{
  "hidden_size": 320,
  "num_attention_heads": 5,
  "num_key_value_heads": 5,
  "vocab_size": 2433,
  "hidden_act": "geglu",
  "norm_eps": 1e-05,
  "positions": "rope",
  "bias": "none",
  "init": "uniform",
  "init_std_o": 0.0,
  "init_std_down": 0.0,
  "warmup_steps": 200,
  "batch_tokens": 262144,
  "doc_mask": true,
  "train_tokens": 989500000
}
Each number is 128 + 24 x the weight over its row's rms, rounded and kept within 0 to 255. Layers, rows and columns count from 0. Numbers have three digits each. The size before them is the row's rms in percent of the matrix's.

# o: layer 11 attention output (transposed), 320x320, rms 0.0794, rows 258-277, columns 0-159
# v: layer 11 attention value, 320x320, rms 0.0907, rows 259-278, columns 0-159
o258 102:125140133129113137108133134132128077123112142154161073141111138175172152173134124149144113141118117122117176184123132130151135139154092103096118167121150134115146149106121101111085124142139130147137098158119107103123123178121095108125163150128095143146112141137125126148101132129122142120091101139123139130072053122117117074115153116115138117178126141139136104131154146137119115113156111152140119111183167112091107128172133138157112122127120093122136112093110129134118119106131165
v259 095:104125150156149124131142153133106105102118109100114133096113115133124152147126141100104113072123111137125109150128097129107136152113160134125108144160124124129112147097087110141099094123096128098120112107125144123088130116162143145128132147138099106152106150095107125150136136136138115139101136165094164149148178091100120139130145162143118114104142124146161100149117128122137145149109115149171090085109112138146126123137127173165130133128122140149107172128134122102126087129147119
o259 104:126129127122144104109135158135095135147120146104137127149086126137120145160113160096142149143099117149122125130080130113058129126136116112132153144149119130167130160137149082125094164082104091130129107103139139109155139108144173118120130165129114142157191146175099147125137152134144114146117156132126086126153145127089118157146120123111151191132209139107130113113139098115136139126142101134132098156106121130174131115121124135139170125113143117102144157092146131142108090098157137
v260 096:114109142154105119126127139082128102105131119108130159096065092139135115108119107126129075152151104160144141136164137148124083120122156108126108103129175101177078097137088150154160195140103089113116116186149119121134126161135154149115155130094104118169122117129097125127140139098133119165066154176155099151120126083104111140151123126109135134130112173116122148123112138110104134112097123172159148136116133130111162117082113128086098084129167117118141118149121115109149137119142076
o260 098:154135115120110104142086129090132135082126123101170098120136183149170113115139106175155083113163121150140163163177101159121088158141111116146133163117115117125142139115127145146123145089130135098131082105136130089131132107136123160114147111125157139126172112135119116110110084125086115111108131136104112104145115069099189131076084161158166112129110141136075111098128091130081134139107139109160080173147141120141149131114110058091096108132127131114136153150137106113138111160134137
v261 090:136115119120141188150149115174178136107158125072122129117140104145120160125116171179117120184103118109122163137140096114121143091139131133125142127156141139140134119123112108162149143089105130158117135134143108142120118120164160112113091111116159122141144126065106102116127152130140127111120143086114092110162205123174123100133102122156132151128118140124140134148119130165103124163127122149157138161112119116121161150094111148088143110101090156113105094066109122150109089120102143
o261 098:144141140147096141124147170144130096107097130097161101133106137138186171145180109104144127075085143109105148095142160123110109114140136138126169146102133137138148112106137106105131161138140134154093110142170140128105132159170149116121124124131100146093109100128163115119138111141140146132175165087119134144084151140128106166141107078147087185125148126083130131116119148094135127149154138165118142140140112143119168148120087156112098127140066159156125102127099142111112158137124138
v262 097:078106129151101109169139132147098098091117123152098130130148158127142153154102146137122119106138104133138078141120116066137095120156118083095145123123109127105079144128180105133091122125119123109098121148117138156123103113153088132139104104126112154116118139129062110138146121125105158134159112130153137139159139137134104105130125145087103147111157117152176108134133095087097089179100106185127102144130157120094137099090137139088142114136100117141134131145111123109161099120134127
o262 102:155126127119109110144135118080089138165115154101162137130109111150131111119113121135138138088140114126138119139150099131132136119070133085123129103134090124124127115134112116146124157144130133187109119184118121150124106139128119113122107200144163158123137134133133137107154118170121163127119132151098107136164116160120156118136158124148145125121154137115126164172157148135106117138144148181126172121128128153121128098118114092127162121080088140119163094101118095161112117133070112
v263 094:149117124123155121136093134106096131127178126142182147110134141135109117082104117166136105123087102131106144145148096144201131103103163137129124129110146155094141140110123143125169145092169144127127159170115092088138135119139129133148127132139134114164151088124161076102118063177118134112143153132171107156107110160183095146111112139168151137102158113128099120145100115132093162129127138127157164089125147153157069103104154135139104118123101151138138116129105114123110134122128142
o263 097:095116099150116154152069128110063084090158118135128147155125130135154189136141117124114088135150124128152125136104154137119135101153158128100120121159154147116165097102118120123141108148152102146141074149120081103139111084138127146120144114130122135146144193106138065109147086112112127103151135130132169115103114125093110077132098110139155164120139111109118135121125168119198176145172133100103137124150104162114135123149128141151100126078150102115129129168151127108150120114108087
v264 099:115166188110148059119135111163163123170175134129177150122138098122136144132114106136130167147141123153094169135119116165112131130161150150165124140162161123127130149090121108136138160138137122131104110120172115125097150120147072151108092141102099128110135123149174087135082153119102127165072139122118122137110095132123132140143160097156120105126153135116084115114132131150096170152109139113125115111092091130113119134138118108158079133131118100102156130143114146104152118099140110
o264 099:097157149098106162110062167147131112166146126157134127137118108131133151123099119104118136117161143100142143171147120177089106084126111131124178155124094136109113087120121125148123111101127102184104155126110125117122122140166077157141129122162124134099132151140142073116135166147094138157155128138143114144128122117145141136121157131143089127089164130123099091111103112127135135144126142085140141107091125130095080127125169110161108165118176118141118020090108135142124135165094136
v265 103:186112104113160061099140104132132150135118134129114105118088117097092104121148143080139135146080157129124169106109125134160167147127150140103120104088160132080139102077103134124126107116171134111180085149168110137124185153122118111096142168172105115156145139133166122155148112111129098114143082149141144140095118183121168125143123107125116137105142138157131133108169100114134143109182131089136114134134114136137104148145117113145143143140089129151188118123117099123122130129095153
o265 099:147115108129105131162181117156101135106129068146152128135128086102156124134099121095128153124095155130124117125101128160144125133150123114093136127113150127117120149130148147152195120102092108102132119153093088152120140105129080148152100136169116148131144129107147109180094123155195141156125127116187154116075146154151152088138108137133103165134082140114148109115128091158118139151153163106153108119116095133121111163111145153151154109140133147160111136174102130099172108132131138
v266 100:137111139105127142112118135085150142166152109097155088137138147196147139143122090150176090127138134149124095128146145125138158120100080116093155101088105136109086123121135098134113175106164148110147127158120130140119138123120055132148156160177166169108095111124133112116107156099075115131137130123139140127102136121173114117110136112137127136147125153137101158125125130136142143169125186158084145126143203139166136117110121144137118093108142126111133133136124140162104113158101138
o266 104:132108171136098109139102131087158093133105137105123110054156113135176110162146075120177125123109112125140105144134160131120084132140120121100098112131109129146131184145117111151133110165125110121132161152131089134138094116128109107077146145120151109140136096122147089144110116148160147109103160154092081170091121116155094136106148116116111131108086130115080171158132116123113127120163154107161107185078136140168125085145147124135118125160140124109157131163135130088100143151146149
v267 102:141145089136087154130116123142133139136127114118150134173111132132085112141128154094162154148126123093113082149153116101152121116086127118131123136110132050205124137147104119105126109135153135120092140141146111105053095110168134133092161140138102106122076098121116107144136127115131114148154186153103113155125127109105177128118125145107137148138096112112131124103136117125124102093128110182145120101140168122143121144121145130118123106114104112104118099146128109136104140137115111
o267 104:110108137104129149122118170137106132170135125131128118129096119142130127110157150165118096131125142108083117125168154118125129138136171094121126151125125115177123155146152116130136126137119095101119127147176146151122106131129141130126147124164159133108118104143104109120129162117145116150096105142137109117129120143118148106108101129105128122141138141136131139066170099098131083113086095129134084107169097147113149145139173145128094168136127094105098106117116151163122087148191041
v268 103:128129108140122090146143154118100082097126122082137132092101111137113150137126084096114131157112141086109165127114098133106157097120118168140136117139128115104140067161140123119143153098131125123117138101105136134123109094056096121109128104130135101149159137172135100126103167148121169151141127118120164195128103148100136068119140135155140138106119166104062100135190124143135101184127181147160135115131109129120062138143146154088082120151132133120157119077149140126128135105119126
o268 103:134126105117103082154128166144104110101147111095177083165135107143126158069100128067086088110107118126109103140095126124140145128091120155132116082138122122104108122134122173149111176119136093143140150133125137130085116142116127119141102139143079124129148129101126130118122103148100089163130128124110169153113111134113099117114183098099130136146106109112083110111136128117152116143156125089153125120126115131176103118126109149116137169134124130121105130095113140150126165162103169
v269 096:147139108110143128151133121115155106135140113091142113133153106117132123176134132131087127156114130151082093152194164139142144136135144127111130086100144109095109103157132120136045103136122153089098108111172151112119144104118123126150114121104154133136164132136160121105097143100146107137127158145140152167167083124109102131141095116126128138108173179146140090112111147102103132169112135123138085132115141154121126111130144122151169189123120093130132136127119098133128160119113089
o269 102:191115123168155134148146075150130161161120106133133138131117103185176116128144124165110161102092128142107126119061157118101114126130176120125146126118083071122115091164112128185096096150118118147132157118157138129080113151120185126103099103136134134154160122125133104127101169107130168112125119113091158107149111129112128122159112143100148152112151160151074116093140094163091112113134147114094150135153115134130101092132090147140107119166109090116171144075110117134139112153147098
v270 106:129145125148140130150123159103093129104147157146112135124150133106174073144116134112130106141101121131125148133110121115089113107124122140136163191162121100125089106085144142095119121137139096130162079096114123142126142131120089151115155140162188115155113150099091144098098187127102102147110128101165101140205116065126103127144142128071176133143139108161124136152171123129116104138108118119096131122121178144138128165049118117114078133138129093091098151139128140168117117162120159
o270 104:107140124134109146121081145145108125078157191137137170134127124080116097108133082120188132107135097145121136083139105108164148113117137095171087130091102135138116116119158106116102125163163106133158152140121161111124172132162125121149156175125134155155133164107116097098094186144118115109097122140111121119169136079120137097153095148122086158125150098134124130150157147100102152124112161187113108137098143150125121138111098137078106152151152095093103144141174142108131154117130135
v271 101:146147173155145172131153122132119129114162123111143147090121144097124122121120142130072153128138120092134127104078107110154113089148127152131162157159125104130124123136102113102126123113110127126135144095135101137132162094112150136104131097112098136113136134081147128130105127140109127135104094103161175125164135091158101148087115111143115110121112089092107125142097109127118132155130115125106115110119141116107095143140167127146150112170110151144131118116177110147176128152117122
o271 101:112142142115156139120129104133125163143148119116136113113150114120117127123112134162101123135106126085126088127126142170140143085089157070078119112180094129098135052109149141162147113135084132133136087122110070103160150143139123135096137122111126155124180160143076113097129156085081101123129133141139116160109174178151094145130108111099148112124139087087154106102123138139111145109145145167122096107141151146126115156138113116118139155146121137130116141137087144127145149129132105
v272 097:104110159118117097128125137157120117082092157189144106113105134134124103122142132167085133106153149120107120165117084118091114170189107102116139141136117140124138195141096111112113137145134124169109143090115150105170137142131095139113105116125137164134109119135109163081128148130144118120129135129151125130139175122152186145161092126125133103140149134140193116194105132132149130155150112084143143130126162169094127121137122119140150133082139128101124117153115127150196087160082078
o272 097:110112113154146097135142099118156102112103104148104118157100130145142152157132119137138128104111189106062167076133104132106073188140121119167110146119078127137140137137107132136127138111133123099115160120145135128160142125112145144150117131112117153158074133171101144112149107120088164080086102131113122102119156138153168153137135127180118117149121122115128098180120112111165137134156143122145145122116175159120136099106163168101093159134122136137094161110134127116124142134105075
v273 098:118154143117129134107109142116138161147071112166135156139129127146111124144128134138098118127146122092118142133102126142133099162121117129179122141157087130124174106163138127060131107140169155092134176142172107169125087113147100090118146099133142105118109098117135093144119126144146124156120150091132103074111087124146149140105155114191156137113102141077132124133186154098125119142141120165110153162115136131159115110127168125130117117142115094091101134147131111150147109108113119
o273 101:092123133137093150102132115096145160132091137129150109151139169120144139130079122119097099180164158116086127142105137100146141132093137124137153153147103095142163149136121115140082147142110125135079144169134154066118132126134119113139122146120140075122139152105169131119106102132132167123111167109108128134103091099122123109138111088133158123116121109129142196099116137117126155165120116136126139183122148104097153146151129145126142122152136076079131110112126120093122158165118130
v274 098:184092129169124146114116126134140175151151100136128117128134095133148165124090131191129103145142107124108124110083153164096128143183162112136155140147146115138113122135145068173098137152149135088127114157153142125105134136140143153115147097110124103170141145153133108122119140127139098109168131098115117173132070130156144108125109113159108091112143121095120106124179123104129134139164115155098098057084094091088118113153089160156142113139137106135165116155115141106115142124107101
o274 100:172107129156164113120109145160102121156159088101152126126130080155172149121085100128121145178133092132153140134156111171086123102153146101178147106136144146154155174107103122134076137144124103097152128151108120107106117091162108165149117165145139139101123113114136104124132136164140159105172113128107128129109119112112142127167125134099160116147114176132140141096140165122124112111147077146087159131119099099101100146131173147097157139118100118135130128105154121087141124174156129
v275 098:109099134126079150141105124134099119074123109129146137181100124083129151194098099162123103128118106134115184104085112139127180147141143134120159129126116145153125164131114135142104166143129102145085168177125144132103165115122144122156141115113122134154146115120164135134133164193134109160093099162104125102106108111138155097158136123124135107113168131135119127125142149139139133119143083127137128145113122145075150187134125130100155108148097078143157106115116092128110116106094123
o275 097:122129129148130171119135096140125169116113155164147127117148099154116099102130099142101079107116110130130149095092126146092124110091121133145127110130130119120140145158169133120124135176104076131142151171095107174129111171111119149169071131104124138142132125133121160149157195171150143135085116149148159107128132139113145161137134134146151112168118134115170093144127139107130119133140072147182114139105161125122132173110136098144091121109117071157125139107125151121099097121137161
v276 103:123139119122126155112168140138081114159167112126093114130116140138145100133133145147154101101094186124135106160174126167152129066105114152113106147096066126175127150152106102114144105147130125126125121116082164171133156143148098146113136136133124149145128133116152141126137139099121125111126143128121137136116133114132137102159133189170140142170113141147119146129128133128106165112165100151151175154111182093154178103145115134121152134119156089142109129126150123112133153141179163
o276 105:113148121135130139140126149133107108187115153133116122122104118141119094139114133144151109171126143129143167091137142116154135134135110156157107148092123094175107106096113157147126121128145102120107093117116184160138157107160140146123128134125113153127149130129149140137169137097137082177145111139122172119113152112118105135152123171125096158117093108160121153121126101136114149160089085123125142157111157129166131087069159106155095101106144106114154122110122131099154138125157110
v277 094:140142105143139177117114175164158192117126090154125132109175164152131166106120103129143135117154126122117143123102133112148125118096098154146090149139113138117165113095102138088109090176110171122122171121126094105127128093112135155109106159127131104083156141151086128151141122119146151113116113100134136145146147114124115134136124148141132139144090139149185108136116128150114091120117100107107165155131132106158108137110112086146118121156093136119140085132151130179180124124116154
o277 096:080114126124110151134148148163145126162110107127112145161100088149167187122130106146136131160151120119086114130157110117131127153125144151098093117117103143174125126132170093114165159165106160127084123107101112127139112135103165084111127109103111150141079128167122158128140111125155145156148129135111094136112137139103132117164097139123126152137088134083145104128134133115112119112149182147084143102102133143160114110171132144137156169157149114127076117139136149183089127112125135
v278 099:120109136095117128111161131093139136162147111127123133160139142146187120133096119123115128119135085137134123125108116113119120152131142119085122175162146148129122167140113117140128133162118124108109121131126140132129124131141152145125126117142155158169139113166146116197124121155121119123138104188151121137168126099123112133091137101095136163142181144132140147126148090099128149090112135144171084117127162143089085180126133087134119152125100159136120166150147093083145147119154110